config.yaml
n_head: 2
norm: "layernorm"
init_std_down: 0.0
beta2: 0.99
batch_tokens: 32768
seq_len: 256
doc_mask: true
Each number is 500 + 50 x the weight over its row's rms, rounded and kept within 0 to 999. Layers, rows and columns count from 0. Numbers have three digits each. The size before them is the row's rms in percent of the matrix's.

# layer 5 attention output (transposed), 128x128, rms 0.0864, rows 94-127, columns 0-63
099:496520427598510558444390474607590588543583513585465456470474509457589426449525435564467501634502536508549468596514575501516577499504535509455551509486530509517449551576552482468454565515524486
103:525546579504594376449447550471573530420577501471553510533475454463520500428404513510464493424416525561510495490552433547498504508471433521493470522549436505476383491458515476512501549525494405
106:380418460528543491502494515500469515456506573461543496503485466490508501470545503554398402495454382490485429510473437537586600552475514543567483591454561532493491500501560552492545531454517532
099:561546499404504492563502473548531451537419540433542477480448499435491479405410591482559583481538448600565464455552567540418461475435456447477488493499409450558521382484522546586580495487509483
088:552524437551515445554564463459523530570430490528571594531557566517519506588436599504310464500485599528521441539542589536442420473376544553527463509557472486470508486433506535563542542470472531
093:485444489449476496594547490524502459606345504414507564586444509525529511490584501520472492429489508593514472523578581495469506471462461505484475532574412460493491433455542555535457425627452542
088:482549496478609484488540373458519559451405463551511486438473482491464431620494507465481520578500569486522463520407499511438527541512544442550481492491505586441592578534455491565478482539481498
097:442555480536578455523467414523431425452461535502498529558457471466506523446438527527480456403506573465458495555535373525443500524395516522531450415491455434554513408475482543407567535563529524
087:457427481370546546437508415466523534525457531472597459497432543434511448530555533450558470525543504423496500499547526490467488432630544575488482472469553554515452512505452549410474440462541537
105:467477523538563542373519588547453472556543534480521398439512510592464558514571495478565543559519525451542464528483642390562430506520558543487583449397549553473572457520464440370448478489515464
095:453451473595519467538521525490556507427540496512630506480554518445516426508577569470419511460491478467527507430588480463529438546620499427443516494541549504484447579581433500438479491437539477
089:492461613424503555612502464520463509498370505539560509410543490536544515526563435499581427585495479565433542369530484483342508543471449447410541594502465447495510546468545516476559473484509564
089:571502488464489484534559566405440434555496576536511431522425552551492478487498401463457509532507384510501476593590535519503443471508443548488430528554485474470527525490563485469488445539485494
097:504538484448486522536429519491530493433460514484531488474440472446518438532438473420457428521420534507443547482436422517479615460420543511509493508516466509521382540454537541429463422610388532
095:469536441417439487511494511551439511519511570475501461525516557520507486595527476514490531521527612467565493438525481471424408447628518431485594521458510524455562504505564349469508447519492469
095:519492548481599553531470461561509581565471508496446456425448492469518446593396549524518505535450428522467512527491417534544515545442578407508538481523486608412480406555509464447470445496521551
094:508534452580488450540548526476473455543572478431430577614543521509597569498510431429416429480484528517536533466515526589516514494494502491460570541561539539504561445483491557526469431439569507
106:554459483489490471504525499397408489516597494488386449475545547485469465578475372550499485388463609577448598555488453478396533422456520565448464531523538549455515543431547469569464421479496557
115:493479505521456484458443614548576513493549466517452515436556488549433567566514490459520511558489516547560574441523511452507519478579485498485547508493533486477463563579514563581537574575510452
082:450454461565371409474535552511518568451497549484604423455489412541393548499576500476434454448496404473520523454540594446555543513594483481506583492497504511560479466496384534527472508454529526
110:546443449447441503486639546533439525486399522509532447420575493513460403524480560495501516361601470495581510539394419467415485470475499435513468462544467448517581365486507470492507499504503552
110:468489516530515579466489566595513457417481542562530542452572485460552564579539477527592592523550515413544510525364531424500536486486535530634536563463535497473558501512499411506488544413525579
106:463453521403373509599601510508511481442485480510460502480502573529459454458480543508386566609570585505533477500527545431377377438484561522444551454540467467491495584501517471591489399546508539
098:487446532603440499505493515463472556594388476537449505432556505606486542571500509498496492526462444462542530483448495429434493472548480548489513573598540502424576444490514429588474417364513545
100:467468499562537580476424364538526512479570434496493498492458512447472411507525407537465486550463529458427457465545464449564553511444488493526499461525560549440409571469404582474472567449504478
098:551593513492504546580459429458496468492525524433439521504565461484486566470460506518504469381469464515500520553509450559530470530410486483420433438541450398523459468501503477514447469499496477
096:550492481532424534466521422485532526456445480506573445517391455441477478501437533568439589466496523424489477451447492410449591529448562560525519491628497470523423521467506450445511569536506468
095:464581571487474468519447453482522496468452477500476543556504543493524419456524556485523543456607536484517542515495539524530498486519496543570519447484536490545530487558464597524531454552470546
083:474463437481547467496472509380517551402529490571417370498505491520418457486501492563560529523467409544534463499522523637533550529480469598502513457531399463461587486528502497520456479405491514
097:552451550482540451422540592533469548548438490459427349480448490471522552452486481515450490378525428553536515440487589463495480448405522483516607540485485470559482532507582456471509454505519486
097:517587445419483466376583579462474559512588431478477518562502521495449531428464524379577486442405499538452464492515482441542527391464418514551537431508536513532483475430510473405518433542462485
092:480529440571509528545475497529516519509411500587556561429555520483530416635496538522570455481474489473399503503544470458459497371481508511459483527536513533451440493477530537455458515483553478
084:461515543509557491446449353512545462607482451396482556568492469530449529501472481563529511535468534516513458447489431515490441560448487476470463515498467422470453435553608556530556504501534526
095:463520512473482545487532497517479492530496512565505457469433531527501450527565538594530608460504578527509565587475574421549469529473511536505600525439494407491545515454479425479528494524380533
# layer 5 attention value, 128x128, rms 0.115, rows 95-127, columns 0-63
116:535528431554488605482517498508439357527367422543549478539487518552517424577591474500462490554493433403484438448455453458465484527462492520459458593402564530490429564514443495499543599455517480
121:540488419505463559504509459510480479535604542458542516604505518442420548458519530453472523385583532473450580530419457532510506519433493552559496458550531449516483511474523527538481342524488396
111:539559422492561454420484523461588477480481483443538526515464544464471559495594507472453471601487614526450482573469482447465492564575518512530441472499500498495412485612432504417540458489513492
100:518542578476419505501402564524514379504533509416565480526507437474416485530554499454495552439576380468405494513448451490583445521571461547528571447578520542546466501575489509470521458519407482
109:501581519440495494445505506529622418513466512455474529524513420467522426439458421522531492414560549609473427470478392475519456573526520538547472507495530470603387498490435468578509493464591483
098:471467494494474596463491447481547425523521499549446538542467530417538578395542507476526419456495453504457512478565499535497512501435473502456542473529423454555576410463599549471552466517565577
110:579482543522492549436553464514484413614622544492417413542458491614540502522523505466503460520511478435501572523519541526541439528542537582442527471472532516535530472499523453490533540480495534
099:537410456525556498498508466577508616439418523513436533507502524476430584434493506496520472483471460441503448511470495452446549509442616411514338562465465504431499520466518376533477442540489482
108:497510532396505462559516499433487584479497482503506464502584473456541526450425503454504496607403391537586551488484523431546540426488537488497478470574463536511541464474563530562480413517577572
106:549553549483498652476465556539490609411507501502517571544418535557505583518581408547507468532490494398473489546468462459461465463479573471573526543503556479516592462478536579556507449471457419
099:447571478537471482461520434489588482544486512451433470506508470431471505473541554544454610536395589514505453514466472496485476493522527476627538449483402508468514396460499521543412581568473508
100:511545583525498525530454543491539516464567358538465502486583447538460530513511486424509551458578515562477519465489385547440456462489485519572502539484498522443454517614492529570533576424532485
116:530452500587388498591540463543513479538497494508470499487419477541439555569555525512563547504543497500439485554489452506460558611458529473540467500527583476524565442464512502486499575486556432
102:491531588451568579426482501404537547449501475576455543513504556549526510467533520522483490543553435419474458516505527516583557535493435458470534581552522499538558343487476453481515531519483575
106:539553428526493493493495467514559437540481571561415602585483507546602561440536539398481526513479554488508403518553617398439497564480519475438583594487485434557548510473559571442458408558598421
100:454468469530534511427417575522457501550449527549544441465533563571524502441467557467475535566636533510408413483604472476488556524574478504560475477566461527555450555487475488512550525527439480
110:526444572557456485465446515578512399556461386569515513506472407470393531463494511597549425545549517561567503426553498541511549533475522536513489433470424578454492607476514578470525573434499440
115:535572518554473542597492471390464625470568536480515627486500544519535511554519486477485552490515466532508422536520531522508519549446456469581554495538474526562534416436473532518514522438549531
095:415521433478424577503440433455519599466551485451525528516577652461599465510486480501540511442472587626505499582521536500452576468495526515568496414566521534514559486497479462492500480544491404
119:435547562425475459428442464430576492541475468532531499533518443487528510479460501524561469535475497560497457514534613493566431507582546548392591515499470454503478516580547520506453514453506354
120:528439460410531415464530509491508559491474527452478438504494508472468511459453594408522400445509484452539541492533525498490449425518544495467542507525374575487591397549589609514503454589516555
108:505492561399582587443507472537507484503472453573565539501432532432455528564565459522528477446433537525500438558566475413560461522506453397534414527504496563433528520504490503483535619430559553
107:497470442473484457455460592444441436487444478466508511472599500428426516380556503513559596466451529542544482446514624546581461482549428480487528547596428506548501569538620588484438483540519484
108:507490437570582492523546552527508606453520491494436533469459450534549438491465522471450491441430502464461492540515395521466549533583539508478410483411488551471566555390541565550578451516492537
108:614500433574466436471570535563576495504491552527528523512508377450478427585545424541501541560505604557443465470490485401509513520465483454439538470563552483426428475501552498474498553553445462
102:437399552512480455448489541555530500510511436462458466384538552568422593461521543526501453500500513514562535555431535470492509472537557506461492484452533512526524574492394480453497566603589543
097:488479471455558522540540594522554517586537548502528471447520468504520522602508519463480487485540567500548499430504508467502481519473570559463451516435587528493461424472531448541479484521571501
092:432502486595506517518517554469378492502483547458472547513508513497426525516479464360445422528503499583584557484469511554553463434446427445512520443432543474529478478425504534488563508566477494
102:525442519446388523572435555411527479536450475483521504553524467538495566529540422458431602503445471494493425531576452482550523471568461456562395533586492449593479511509472448525499490434556498
105:418464471543525476500453414456484643457432394505583510446483465630580473519491522481515526592537493489460486526522538553524488463479483537451437515555527514479560499514494354484516509470531446
102:520538480581503519415488502534508505476384546491409480493544491456489494544470514472537503536570484469465399442486523516513529494469450574488587513567472568554553483519584534578422493502502513
099:581479536542584488500440521550434466523477513533506498376453531474516510449558424529435548485558508478438568531496500455547461540477440497393494493422384577498493549532501430440610526556444547
108:500490565358574449536565529568539544443505533463566531474519453419522462482504460464483457431505487486596508519468446500553566541541497398460477448514419452474522428487485536565436482590594482
# layer 5 MLP up, 448x128, rms 0.126, rows 0-73, columns 0-63
102:504440458420578510533486594513487555502516461509522546602502469515498501567394426466460600480448505478528658511502494519500530532475530455548523478499574541552550429536478606499460560431472520
111:511603528550547546506515499436556505508463548530520492523468483447428442499418469519489479494489455502505454495511480520496449452455471551465498425553486545454419502447496624470510552441356446
102:532486408513636564517479379561535487490423536526525514596476461439445512484451460465550535529573451558589611424486504536495495552519488534619461462526522421516461458496549485493449483563562529
102:540517498423441543527484446485519462451561500551479439543476510462504497558575525518524598590538532345501434470544545487573467579492505494528540487506556519464463513537545469527450556509478551
107:502461395465428494485450412521442504567447512484484546506474524494495539425492488522505413467532448556483589452465490363562483534405432417485501579597498514487452604459472432462547508552540484
094:462455380541498501394577478436450460534491439488528565446481575447502568463485430466539589441491417488434597493508518465493521585467491504518485401459524413431509581569484584525550522540494497
103:462416462568517439435528585537540533491519398546509460506486487447447486511511496480524470486551563573484421507398547517534552467395499518524535466499509502452544485564490415464465478516522531
100:539513533516447476474535499527554465503567477482464577549479623498558539565314512387599470485490458530503392489508478510481553500483564521482527520549504539464590457549438557461542530520543526
109:563499430450474471546424522446492583511552584518504594423601488407530471480494565450516487434495468527547382586449468452523455477522525405458544352567530544487510470462503513438496481444497468
095:470542548469467482448468558571472487551470464618509452550485516498579505594481499496525450555371594451499378520587498582586534392471548518595444480528487420458508484549529488478516415510447446
102:492536480522432501464406470481411515381474561483523457490481585530490537574617365529433471426586497497491509516514539527464533549556474501503458463549415413512448524484443522516532561475563584
111:546526489446539469483487542526489564491475479567465471472611520498450533507502461525556491573486498509491495531487516433436517528351580579433466537507513524564430519505474509484473516480480640
103:552397504616547453529584470558476504528439564526464475597439513510592444527524450543531463595428461516542537450556536481478501486507509610556554505451548496501568482584490483520503546530530507
097:410539546506521489415559560462526472452487540491501483500451585546413587421544525593422480503498393514553606533625412512571513393518561545525609521533441460482469505506514550571488488482567570
099:547496463475539488607438552566424510437485426537534505519508566584464504471438590496543484434447413489518517495500539469525548466402496505538635490436492522436592450486500506466511472364440503
104:473428423455451439643519599512446592545471478504514458368473538483524450524506366503517506501530517508501588496511475548537497463462445565511543492456479485480473422487514509451513523491559448
100:504546435485523497539464449425499538402552457469518418603444538516560513614494536494555547415546466520476473531461463526401543560492509485512583507415463504508467527503446433491536487418565559
102:492461576577450491460483503499486606434483528447556484442572434455548459471475493501416394456449544479510542525640491543482491503413493493567481513482488463542604485584569453459493551536473498
100:522590549470401524480468477465515517611538510518480479482506488440551491490506451527548456464531375600547472532525574499446508493451475476418466492382373505460531433559523441441493459497598477
106:473472455552541594480545477534464503479474493500459542483430552414404466476508413564458375454427549452560528486493534488546547530516453543516465424531436419481487477508528451529546540484386517
094:622450471533447585576507524437513493534526495503461537429487498559436532614449513501508544463480489467490462394571465561503533525572486556440525453575492403482496521509458515423580445546562542
093:473529479451564493510510545548507583487472482499469536500411546449441529408500559424575497496525513494522497474402369577510504530518404465489473566519486479444474511457463481466478583529537431
098:406562453499474525479615540565471457539624489472511516529543491550495454390489599414476429528492520545499398475519474474521495460388503521549526420485523494433534540482445443504533582527481489
110:485530461537551562510557479565536479602536527591507481591408574479483506513512485501550507524572522589571493517485561478583581510444482586531429448470423426493492524545451496462569498448510555
089:535533550568562546451473590594519430498534559450526507485506540523496459494521509548570571578451462493519484566459524503454511487489586477496447474441530481527460564480502462448461497561474527
106:433534462440542491666531533487413515493465554463515459503513552450538553532540512407490492584404414485539620483559516415539477505466499495500459554524463408582519504633534573483491496539469553
099:539522484524522492476512495532487478507493527528468542463438475551541477526443494506444474486457515544542479381460441483536506491571403557461515515472655440549486491562514458474451549604455565
088:599483494482507537486486482478590531488424501459507437531489533516502568516494576493548513490562527452499356440535456406491497471525482560507522474490473576601440569518457561541533513589527548
101:526549454404475564392468508522519463444540580530562501558487492512531499622525468484590496470428412520503493489428477576416418493485550450596540451532469466553527553503534494485529373417592434
090:451500497486486417593533422524512548509498493538472481476471544612495504501432546568491506507470446506511584488570514603620482507596575506498535530365583456590464419541492502482442446553590555
092:490510396503472481500560475459534501396354501499451483523592508551536491501494493528450425580478459504547583509427527474500551483470532625444534484531459476487547526506440567511523424504563473
100:604518571339499541471585544439559404475416463472497499494509499502508431588560496545438507465469479467534540459520468542491529528501446478501510499418496507508484617544569614536547476440454560
125:457521447580477467367490483522484517536454514518400507503495473407455554528583505509497433457477561449575510436508427450478507489458462509472576467445508457467556591388402534478378520578354602
101:489492436508444471468466505594460448504530525563431485413462465444416497479522413547591533443405540485524404517534489431518522490597557464520479524473609494530531523511462540516488645520500462
104:460560548473510501537457516478488527516508556469506471587471490509434523513489503469607515595526476490646475475545501562451500432538455503553538414505504448519484492429461659396562430488540599
108:517456485503453486545539612521486576538397447495489379487516581420519541506528559498482454546489492486480476469549474516481399543438461573596502540536425463544554515482418558446412533513479497
093:473511449532447478466567580510538506465519489506552466541521579445506558582467554417528543463476587548602518553458445395511522483577466455457536483554495505504476501454494583482513407422491482
088:489523447471422517453498505602503480529510489523512517511398520574423589462572439443529583512443400466456545515527520378539471515529477603551467473531519521485456482498532500460465501496461418
078:528466501466409539457409426538535453489438602512507545586483495446556490528526487483596514468506600509485517515508408481525473473449543468503508572555473466403487447475516489449519444414537445
093:514461446477508477401481428577542608437453463478540597535500503498529490520526461392486454508444400546443522493525469486557428541505461455580572544570494440410511524516481495489490458440576475
110:441395565434521475558526547521523558524438431514463555532512408495494519596399526445556407477467519464574470532522523473466456538497492529493504538417510497456457506441569462425514522402492508
112:509469524459467462505445454496576480424442432451500389515515542468554439505475440516479519468527439548591549511486367523450493551462512561534539464506440482493492458565541560432556515515480374
100:461463518490508474510521446551475379529523409567478498455520567520576537425476500443533510537455505474532474472457484389568549479453601505446324551448438454487495434492462490558452516479534523
093:536446471559614399477506520512606550466477483526533500426485594467547498513444527503498542455515475489495567515517463511443510481512565444488478522522509541453476510490527463485568485493449372
115:465409494609470469490428503515486506405516583459433526509491480509506598544573515399428491344497444485500476495466456459519517503490436434504539403473484496431598469510475535434569520505478512
095:482530577358463425427543436458524520522560565439390498469586512493532438547515537393506408513493436469556491555538495464436531482467531545468459477559524525479463456468450524500495445422498489
104:518424529559488401467472474563553638473583537547427538510431501480478559409548553593521539481460527530478508460458538441425472466463460567489582587466486503396503405505521453442478539469544524
099:569526512509423510478455417515455518472485522431514530519540537461487589519383478452543424429420541409550476450472459473596606456477469560388526527520404485546556544519525556481523430561491395
103:448443490455545569472426438465581559446448527491494520482611480473577478404539509472552514435428539493528536494471517429526430483534451601514506538475563475555413468501498424491510446464561507
106:513440446453543452531495511437588497447443450423527496462386559408465448499490512580502465527511562464504516523495509426535383460510532458414511546473565523445654468541555536435485532577413487
094:511510487478481487566387509536549479431498572576549526493561585462444481459533505504383488506474435555518561412449585488553505470523457541546467506473488462519521536496484568523521556565501506
090:460529487511462551589584443503506525539498456538571463484495545573533553523537487452532480569549463594499456448513458495465511466514555550514494473495531498464428527542489641529489351559507508
102:513448495522516571417601586466476588476444451603473420523539505535525428505474510513428536482612503510463511496470587460538418549457491429504360465528462489567507522537452480484483546472551615
099:506442516464506474525480506390515572522466532490444491442488582462536585472479435446487499479466543556543500497459485594538424528533438484479455448513463540527503611525486521533486559491493505
104:432465431452617443586529530515488476538512484531547479545495488496441443540430521536522508535409512460468511506449457446501457496521520542447542453506532468524552438387412544473425557549575439
090:569455454538549460504554525511526400510593557485477437494436509572551497462474467505466480502552521529553505500511372482586531442448591499495488591515518405499556497581480494461499541439535504
095:452395436529479593516581445599557505498587531517553507433500548527502504407520396446521493486574401576555547499549429546520515470594457548603521468522427518514483477593455566546476542530460515
100:504567446546386412499524466568574500488495477416540451576458520489506593442524508476504588448552419475536506515496420483544511504458556486484529576528531470505581513461495496471524502468562550
097:495571508530544435564510498502493542387466535668531460417484503425514369430485514531578518532561501670515480396524549352540508503491550551528487577583523455484535554514463442483487491459499571
107:529531567483520499522482545483480531499445456533470521419536468576522506454470580517443479537530483494422546483452436484547427449483477535502517495516496485457515505518407546428576411465567479
084:498592495510539459429458500550522519529431448525583501560541482456575524511537509510582408456465464426460491498525423563557572588517497538584574466628503534458496485495547513599432449503478478
100:494503491414505569514516504526433477594426557467633438399511478350489441495478550432600588495489506488461481517498441456507482599381483500535552576459462542535561449511524417469461536441560459
106:522440453468503608500511563548492505486445419556471599539408557507545471512603523513543496489492550490566526507542540422421560515547485534559531472565526486515442622522596506429444510528442492
104:551451372411452455491455506432524465480437469466510466509553483507555513510559486482486534464483510543461520457600532486526541443498527533484451557441485490379511477465631485493543464534517493
100:525484477539507448422532502509490466460385475455488513541540484473519415549479516411492576538478474471628482568493493523464408567555450522533515631452551475512397494463416546541527549473489528
113:621547476513586516477503516567530497511463413461463415444506567510480479467540620489473416514581448505467510534453551483490420377428436477444516542513535492558443487508444521516500522427479543
093:542471512409492508397479556450514430422491569457548460519498480474579569412619392562495491400505575486515481421612506449586434462447573415401527489527500491526537479514552558547527558466574547
088:509425469494505527515556534556511497525539578492547497471614534540405601477575448515534500517486467462421504478451539541528509458441473531526500479455577452458589423554596512443464530460535443
086:566445531545472488425539500537486508422532607509594467566457534505510514403549490461557485498493544470547600487507461452522461499558500473541459466554482499494401535425439461437463492525543438
101:428480472552469497540613423555497452504508422509550537447498532437484564506533425530553428452457529524456520559563471496445512404497430514427464438556497417495454453490552526421498441517486469
100:548426588571479502492555504492535495462503549541522535482539491475571505490431516610574472501388567535547348536510487445545515453419426498557490474508473487460504528481507468490411468475384490
110:361501535454510487536431538538517539576486535483489584521508500454548406510556558452510515434527476498454479484467530506558441498405457515514476525599559514489514522450408561475444500478488607
106:414524458525500464541440442546470568438455494615469505556483433531502539545535498495502539548521485474473477458424511480514526398533529601564564502494484461606511480473441453451469437460460486
100:588510571470503468486469559574539407550449443513484514505572489427459491516514436477463519454560370515546485507477487460520575592493494560427500500562547515523550514496425531508517508465613607
# layer 5 MLP down (transposed), 448x128, rms 0.121, rows 0-72, columns 0-63
103:472400458531505453640545515389496436459467538462521449482539516510473550454558489448464513514611506447552594525463553509509546487582522514495538543477540544470487577519526562571503551468588443
106:521497572448541484470466474485521488389457488439447445488474464491443428516523485562503571520535546484474475470450529464515515564456547473453529568514542496476556468493519487521579433525572574
113:566529475467447494483523441446505528514559524456590502452530533480443503487466436457403513494536392487422523571509496491440490424575493383419545528532567503423421510414540456460624520397497564
101:522319490445541524492561511549494467464472521549530438498568439551503400397465514479521504618531477518617476567560539482543472395500544496427506483541517474486506559486475530500536505536527552
109:566619512402521538511462461531505416558503483539443494412528564447487596487518507454469422427531415525493577525599444551457496561495504483563465496504608493467490455552375490520524431485606450
100:504544597419432548445476563457509488529529497527499464459462458552624481447527448550510399527485497627502540478531525474548510439511597460513378600453447539555426411423529491434496464494486507
109:537521485523502441522547468450410459514535557524619496498477490451547476507585607548487541586528493542461485464498472565387558552449480489519441441509445518582484463514519543470483502530478523
105:517439472478498565531570519477473463452541445456441590486457471517491521513495424570518569431484547543536551434462450473510477609509557491462447424503541408507494576533552406446433432588439479
100:444443546505496485473533534565481569462435429500467529512469598466586491428473396547512531550572504455477416432428555550480550484509510538618458506481370491485480548495431497505476431470584598
092:540473544531483546489469606434484546425551553499526510599509543423494430577562525493497544480547538383473495465449506528490419426559488555620526492600453467572562432596546489480491527552520486
111:448457566556362474545556522517509511514590484500547574482488546567392432484465521593396508521490542440432574451482540502460457577512453470480477468503481510455506489518532450486459464614498459
104:450440473544485548543459485466423493476541473483537523460428469466468488463569551578546582477501389571652510593488574528534558555518432439533492473473542446501526406567503479417521523487460463
105:447518530535502436436447553559623492557490480526562525521496438536482540583476536558554491434539546499508459395469509505492451535492507446539465579543372524451521430475468508545549423402555628
088:533484515522457588560592512444527489480480497495393502515362385455513502518433504444480528463432535536438509543454530473483515429453442509528456512514546447490499512455626481505630433541466497
105:585464484495485531488479451489560513447471529549464549455537476493373468503523472531505467556510377513481454533514578448557493594490480558529503491522562511627499491420490423539453523470515525
107:541540592526519512410549511480566496572576483461503597453561471464502643447524484440464491528494577515473481517479420402434475483569565549539456438536420577483469605420429486473588446541461580
107:567447588437530522507422639446531556443539510491456521486633506494564501490493454542403549552540472422505521514485614508337476475513487466558562641444418482541477463453559586479510434514544469
106:462475494511611524398424494474539517530459435533538643522485505495464475530446383430438565487425495378566521517470464547510533515481503483549444478524489483536496611505547409450526487429545512
097:505496478553557419507592451497626446407546446522550491554592525474523458533566491417438563484478612577496463491475403509522546476569518433460529435478541455485576529495596447508468512530462447
110:513516445459459352564474590493492510524521525593604419530541556412445441460547515428570538537541443490437528504537525606485541477490467481508544491383520528423526474530471516490460444534547479
100:570484484550487422570455464564489421451558445505404574546456388456483566498491524552472484507511426579461437528523606500491433472494450537438499505469421524586461479469484592475502500412520476
090:473473465522407535500483523506424428551520574527518485463600502508452545460483494406526490584504484587430484451434518457518579408429495482471553513460545511491572494487513443548465613524590470
096:582460416492532541514577517474496483520439495531543590471532472531571573444564468526582569501526469527512586482489495499519508457483426417491523510545434561473455549534438560528460540583571499
115:479465549485678487545506447508439446550552512541460564426467446547586494516448476477459624523487424537495545475472420514540433490581480592563497518560556498529474536527502487460547440523503395
088:463492451479511450533528542562458574584506445590481498511442515600510500590467477594504471507523564524467598542568532499428457504448451417436508530529555580455470535532460536579540495439482517
111:483493480458561553537592484483493347494530473478476537492414444466482476497479602541506429499533576543357493479518491543475533442458516452534531443533571495528443443505523526533541570473610492
104:456538593553390422520478456493475449511518479487553551443529465467525478478478482485575473528614609458543524586468551422455483475517552501485503506442533535489421540424527545505437597573533532
090:459452616467605466456551451577487502545575496600524445464421468600459535555467440477518407507519504438512498470548465502443492475574449471492564462472394470533481572502515419492481449464500440
092:457555497411491572445468517511542595503448498399375539538442532517512550486507484515501556472464406584498521482547523509488523597585498451475513428516492557552527505444491492402399535500503480
090:571445457446433469513620455545467544568518519519437542479487460463415460481527546537504602538537591543492576497452537479545421580500490433514569480553444496505410528556484453545470543388521415
097:519429503572488524472514450617503486558514511619466446484444569445523510537497598574390615548539555494493481423560460506523519511442480460613379569516505430541531477472577499424512543450524490
105:502498557559504494549529490397611563541422560523445465547466441413501528573447431501542568400539508505542492553438461595485516439487430534448516595511476544513521516492418563470419542504464486
115:500455531520488429450525488497550485427510521518578436563445550538539515508487598443461404562519591533413424376474473498517496457425528436594422499435487539604405521560552517533408481526525454
095:491448535458590537539418458512551579453496480531486463550547548435549471523404462514514598454493525528576477464472462450486443437552423464492462488403478396586460485568585555533558444461572523
116:445485555450435484510463400448519590461530436578639556463472587510480500533448476457580548423520526506583461528514554499445450468500601544500464478520547584510535490437481513578472542544575494
103:565455512490443498516476616385450501604473543505580535557480359465487520491519483541516470496470511503612550506540548514542498519433530464516485409535503478579467618513522551499460445482472481
081:510458463521589564443461406488461575520536477521426448477464486509494424595497499597438533524556446491467563504548433540479484782462543533478495570538481548517438533540500481484463485516457526
076:593395442503547455386546569568523534445499507498494544486572519430543542531519578582526493519603569498547482593542479481521507598439479480476458493566502475557544527533436518543429550547544475
089:585435603470614479513531561565448513454543514565487548465473472511531564547490523435433547462519512498560533562530598436405482379416485439462583475527436545429389555450474525486520454521519442
087:535468458465437411570425524416402482601445503486515539515529458533512532583482473477402459504495519437513479496485497482529476602556550443465529558483441566486576510440506582462468508536472500
110:408564538637464464466425524566599535482553496481532512517615579513509475437513532435567495515509547496487411502545563483494459453504450499489434555401445568541565557492551546466392497556450445
118:483498399572503472510448400608489461490489512438452492497567531523574545398575490450516544450489490536465539496438447549542507472528446529523503589549443537326634585487406494509470588585504454
095:574513459495578460510529399484478447446480397476468560470484502559489508442465580453408483514445513502514597557556554421419504506489446529505487538522444470573491520532485403444520526447591477
107:472508548531546444494541457494446614492560495454529511406464564493523540522460481580516542447535467367518566517558478546516519393538485469561513549527532505535448515539550445516391509451436466
122:503506517518542506424517534527567501438481541441572481539475483547477458508403443440609467473466531481525559504525479492618564589462501494554510434507491513553449481455403509545525608459483407
105:523440448407518496529529446444456538444528533438498554514585482421353429552467432513521483448479530521501532432463462533457506485537486473538504502410471505440461387488561520467475572554529500
103:571624487502558567547521363499489502478515402415501420535525507555535477528465485552524560507470452519438480500474528498479496546570476471422485536536456552452540526535449514461445523462444509
099:515420517526457470450545525546382483546517508404445498438451469516566560537470492520504413455505523479586483441514462518481472475474505449395426576549399466578452529460531554491453486427438586
099:476501471500489514571495433498458471546566522430364497496508555500420365487590621517572525448541591461419506484407452525521478503502486473550514472511533519529470525467455538459473513531498410
106:524467612472546467465471457479479453463536565479565562563507460428650476507521527455392463467497569511463568502383537505425475463465478501457528511481511463490449445582538574452425514459483466
099:522486515504544523457466483542484545508494530547530426490439501519558482521633471559636519543565530576528538548517560519522582576527530531549503520487522542508469515637486581544527535567503522
096:635483487519562459517551589481464567490474519465482591471544504483462508554530519585451462574592582512462493535472549489336502493522495548471490571488443465499528582500586417533435551588539500
107:521489517408462358520568542445485387512483475483532489468449518475512517522497428482493495449423489488521478436426453502518531485561469519490579478492515503502552502589534388562523514567529486
097:493509480374541550542535551481526334485555464508485465573453470515478526506477511499505470542471488560453563469516517505585540481499611490442477481533541448493442416549549365485533531483439515
103:501559534521447406449391474479483499548536528481536518514502509566502470532495502517516493469467491401460468528549470503508535438555566458389475422474544523594566569510511464577395461518483545
093:537555449457445411479557504444522558486551528516483523583424523490479554470483548569426553528497600558397404460588457423468470591518614552494529551477528463570518458497493474518445441457552483
094:483505520450517520474429510424495529491446418496458520379445488486475510523521578508449580518376573602505449525492546470364511525456543437408558505469435551473564514453438468548455505505538423
097:474518543574534593452539494566512349520474535476509513498520486485551454487538562564459614473562555532492407400480463472467491512473470457402543520484472511464489446450478534465530559575434536
099:525517462558463443516493552456599542567533503442561544548589478573442415512521580496417478492516521494516454560399491489560588483488515450437488512393477511483516532539560530531468509622504436
098:595506518513479559451459546533520556552449482456458482425501574504452478594489510485461538569495561430489518467425479501524530492444465487434525509539489508458501508391488498542584516558476528
098:559487491554615506444518527530403589554586528534606497427516482489524439504571534496475525498406507554559537548459533546523532458423518528482514543512384547461469505497515416499455539582575541
079:452471495532531508455548644447492545446407458482371468500501532445510525566496452566597476438512551442618473527545514483507426458519473510469445506474506533473479470486468527429600551546526501
109:525546466452502503469486495496411379539506483521376532528467536581466512468504448446447576532474547539401530493448478525522453577517391449499545559523511464487452523475533402511465486553515458
098:431553488509425583430536574454507545490529478430481471454482446502505498507510534499538452469513485432458460545483564455429521535587558520474464533488559388533537507533456490467549473471504519
110:562455371510561577539472502510436540416504511578415502485562465555499601467430547552485448573539391416490481541562482512526547423488541508535538466594530556544519499522507487457411456432512532
109:548506462543474532574542507521423518471608599479437564527476544555515467580510554532534503539527565593492463437481597477454509514456446470538484515522481498512405440475419573506483477530563498
102:507525474510457473542537594603440504465577492466425495509489481472494529509548476532537475592447537497438566541542519418578481548447412475482538454451347404543536494523459516463472516587519493
079:447493446447548526534512514492506528483429388514401480473385491499510434481505553542525495435502550555544473471511515505545466553502529401444526534561515484506438473632550421429545459577423531
088:555460514485429646560429532424458560489446477542469549493573440385532478587509495486466535490546542525461442549515440483522456541451544464441442570515508521553474437385459385554533531566501527
105:503608519516511441493467558432500516503502491493500445402515447445537488429477552510503550559503544493515573450452546509510417560481510449495425464566548474577567516408435505470583535508507584
103:557523525405496526491571534548546473498391475548521407495529524597498433500533517502462498507525423443483628465585536421450465528583605488485513546590590471531508539602482398520614472524503461
112:380459462579434525451517566491565547493562495494590508538446534491554440550540563500531452548499495566473505542569474472534523573474458441551416441513598501575507481559467451459459522514484496
103:516515530569517492489511520500440464503477509457460515459507481440424490414575609487539398527456516409517569522514519574549577595474634467443489521510581449470545484427523561484535523554560515